Weights of a small GPT-style language model, trained from scratch on English Wikipedia.
Size: 9 layers, width 768, vocabulary 8192, 77.2M parameters.
Architecture: LayerNorm before each block, learned and rotary positions, untied embeddings.
Training: a variant of Muon for these matrices, 903M tokens, 6893 steps.
Each number is 500 + 50 x the weight over its row's rms, rounded and kept within 0 to 999. Layers, rows and columns count from 0. Numbers have three digits each. The size before them is the row's rms in percent of the matrix's.

# o: layer 4 attention output (transposed), 768x768, rms 0.257, rows 215-240, columns 144-191
# v: layer 4 attention value, 768x768, rms 0.0692, rows 216-241, columns 144-191
o215 102:539488432513494558512536448540471533534524526495525497486500511514533539561532446505485472496514529421451493549452458544493488470445509572473505
v216 105:504490480486479458493590514604532555498474514461529487494427579506509497453545454475471391494481511535467499431517407451514462494473473503540411
o216 102:477521504638454527448472485494502399455500445540477536512463511430557410538562495535509543496594495520452559475603488506473483492496524453509568
v217 103:492383558466526490603465496483528483468544486569432499516525478550533546413504484437494494475531521580424455556512437519449497441469491477467529
o217 101:601497400523607451425490505557538541471464545526517509520492530489508466540429481624375541510489481529460508549532553514514446467573551551520440
v218 101:488456489499515536518521517540573549484532522517463496595463442476585525532442443493582516535531539546561524500553402526516500513492413560465538
o218 098:575473535573510572523454541503492537461465491488503551471464500452542468585494572472578447500437484530511494547552574539526457471472472473472413
v219 107:465464548554439539517475587453547505474514496551559546517484357488501485568488527590472425521524487507459457567557555470593506494497445449542492
o219 104:536488524487485564415404478544444537454494479470443487395486563466599588507446569507470588599524519566518526553481513447468404532552517460478504
v220 106:583440563448525494566504525510576526423485496509557461458474537558507477516526475478512626543449462509456510558481535425600508516510537565482358
o220 102:429451419457546514518574508490473448547517389491419470547576426435534575476481479498512490422553485404578524470526431528427395456400508470565561
v221 108:440447625613422500543537561481510463593408551493491464559473551499601547467572464478548447493501563460564557443456516483451539467556413463436501
o221 105:559484534531439461497547536537492527512556485486436498495467462585456475526470488515485422486526448524404473475505449534557534530522527601374547
v222 101:461510498434414522531569436472505561598577457401487430516558541478430513534455585491488634497578512523490561455531548488480447583486481516454499
o222 102:542451517463603553491534523511501490556426457515595481613564438521543492524536438507564503563515496526529424618472419532586553482507537446471490
v223 103:531437516559481477615495536515478510495473483506536543488549542418566577503531550499447411500485528499546526471436456476457567495509605565484390
o223 101:489595520473503559383561400482532539572521477595523528511454510557509437441529473549542567455481518475464510501562519520543521473436464519464496
v224 106:481469507505587504555479465538479421497554507527542557549472489424458497517485402544447460571486441457477460493525504571423541538476507527496376
o224 102:499463476491449499491507601561438571498505476520476424399500501492449575423581554502444430474470479559446469567433510417591503456494465530553556
v225 099:457541574411528478483539455497594460408495456425466405565501432404432462561520344499489430574495441528544456564565467588437421446473472447504496
o225 098:522421492464432548548519512490527441423510484497543515447458418599514495486488454583523484460404550535396511477547490487531497621455486553473496
v226 103:485401559426394435430436437516549469518496469476431493461497446446504475563480494541551516457483482513617445569416490523486526487540431626467567
o226 100:475544428599495506434543498530531501468543543498496513515473570486510528441496436507569379479491586466429466426488459482454539502433572540447544
v227 103:539563506529534426553524471570472518541481595481513556518569507439517472451534509571476515483524465487471429521468534471509623493457428446579481
o227 101:503527580439486527480521531505463542443411479552370465460415456516461539560494483389453536509499483495502515365498441450533495510566515574585522
v228 104:502501546513547405461413457381481522452528536510493428555506440530443472547443398530507517501445453484444452439503527488474473457546475442509532
o228 104:507607509504562564537553550528672438453428580507498556509463519533572435468584574487454466518511509465488487489465408483541478445417633535511535
v229 102:490487480542451541499478572493532411546599493409521489511494499445484447421432435464475527564487515533553522586526568444451439515507416529444455
o229 101:513510443454460436428500433452499468565418463543598617436478476495534522478473474512505521499470404502524475484499517529543545508494577410591422
v230 102:491487550445454483475457494477544544459492577567517493440521456480525539435443597495454523516447503526488466538520502536521469513536497426524460
o230 099:488517545496475425471586539532414530553557397492538475576566488523534456520547451503425430458472522528537474519500412489542493595557494460445498
v231 105:555477510545440474536548551608502498380501418441447533512459400495507505454499512487406499454538494582430554484542495471468446528561488558560483
o231 102:447446584432564558476533521509618575484523473479419446412508548454607526561541502465453468633498477501482520480506552548481496429393542534501467
v232 111:481495527439552528439426527428550505478446403553441488459514532506547497524380482602549577582572595452506456547576466451496577489482460451525468
o232 105:581528612530444541512453468559525429453504530583542467450528503470468554571492462480452407480437429517444485472500443553459495488543568534407429
v233 108:507584547431536429468477386480479527457435582487571614490484444530518476470599520565521541519541450436500527469543539537505474566521496491472542
o233 101:463409485556473469445571467524462481512505505505482467547520485467551492520474474557415561511533540479485422483446523497543473503473467440489351
v234 102:496552472537498610500482480661484430597557506541471438558550560493470478545485496494542474510500473420440499553571523410619464497437565525419535
o234 101:487552466483519378589461455448360494512433490473535446407557514495534497487608430553520529456466430504498445468528453438354510524531514465455495
v235 105:472447552591537432523453565570443530604548501425508517542534485463491439535493509447537507529474411584505543605499477513504522567495451471500401
o235 101:442544430487513512470450559460594438476479522582542485491539525489544518453481593569560537491576488407478440487406415474466460502451494557508573
v236 109:543572539487410490539563550550397440476390488530506556541528441522545473444450447507559549499489515611489499499535506467546485516407494443485506
o236 103:449553529512538511455546514500626564537505487497607396457517509385446440536502486496538462564512489570480603478445588516473523468507514519566503
v237 100:506497517538565530498468565468614510513533523452580477510432501559546487517482500518563508449492489572461471482529484457479603518532472452431504
o237 096:429402535522515514485502435484485441527382495556445465484480508453498533415581614500475379511401536451626596523571453490538413475542582478459472
v238 105:478459535521550432545491418556499535499479463482521513570483506473416515528479488419583480418431510529492598376477531490598478504483523510564454
o238 099:422430509498547565417506463476491491444551630546568456414480471646512487499516547547464491461536521527474486499493450647491451462528491497528613
v239 102:491483554423468512544488466559548466439508545558436491460582443535524493513549527498548493495487449402442455565602579574472435547460482645566534
o239 102:444467489574509479454537660536458425491430439383448561428518542420505492583564442522554531549523501536494421480545460518448515459435560460449366
v240 105:537539489574538509454491497462506504570444467476500553483525472467553400543542592406510636458557546520562408476526442516507473477537540539600550
o240 103:494520522537530413444482459469520471553517547542471457481618423482458567546538481500502526560458482501465503522436561547516490464565490375510522
v241 103:400431477450480542490559479539595439436536489531474521458523470462549526469370534525470531487516574489496440487502545520536558447554583510486530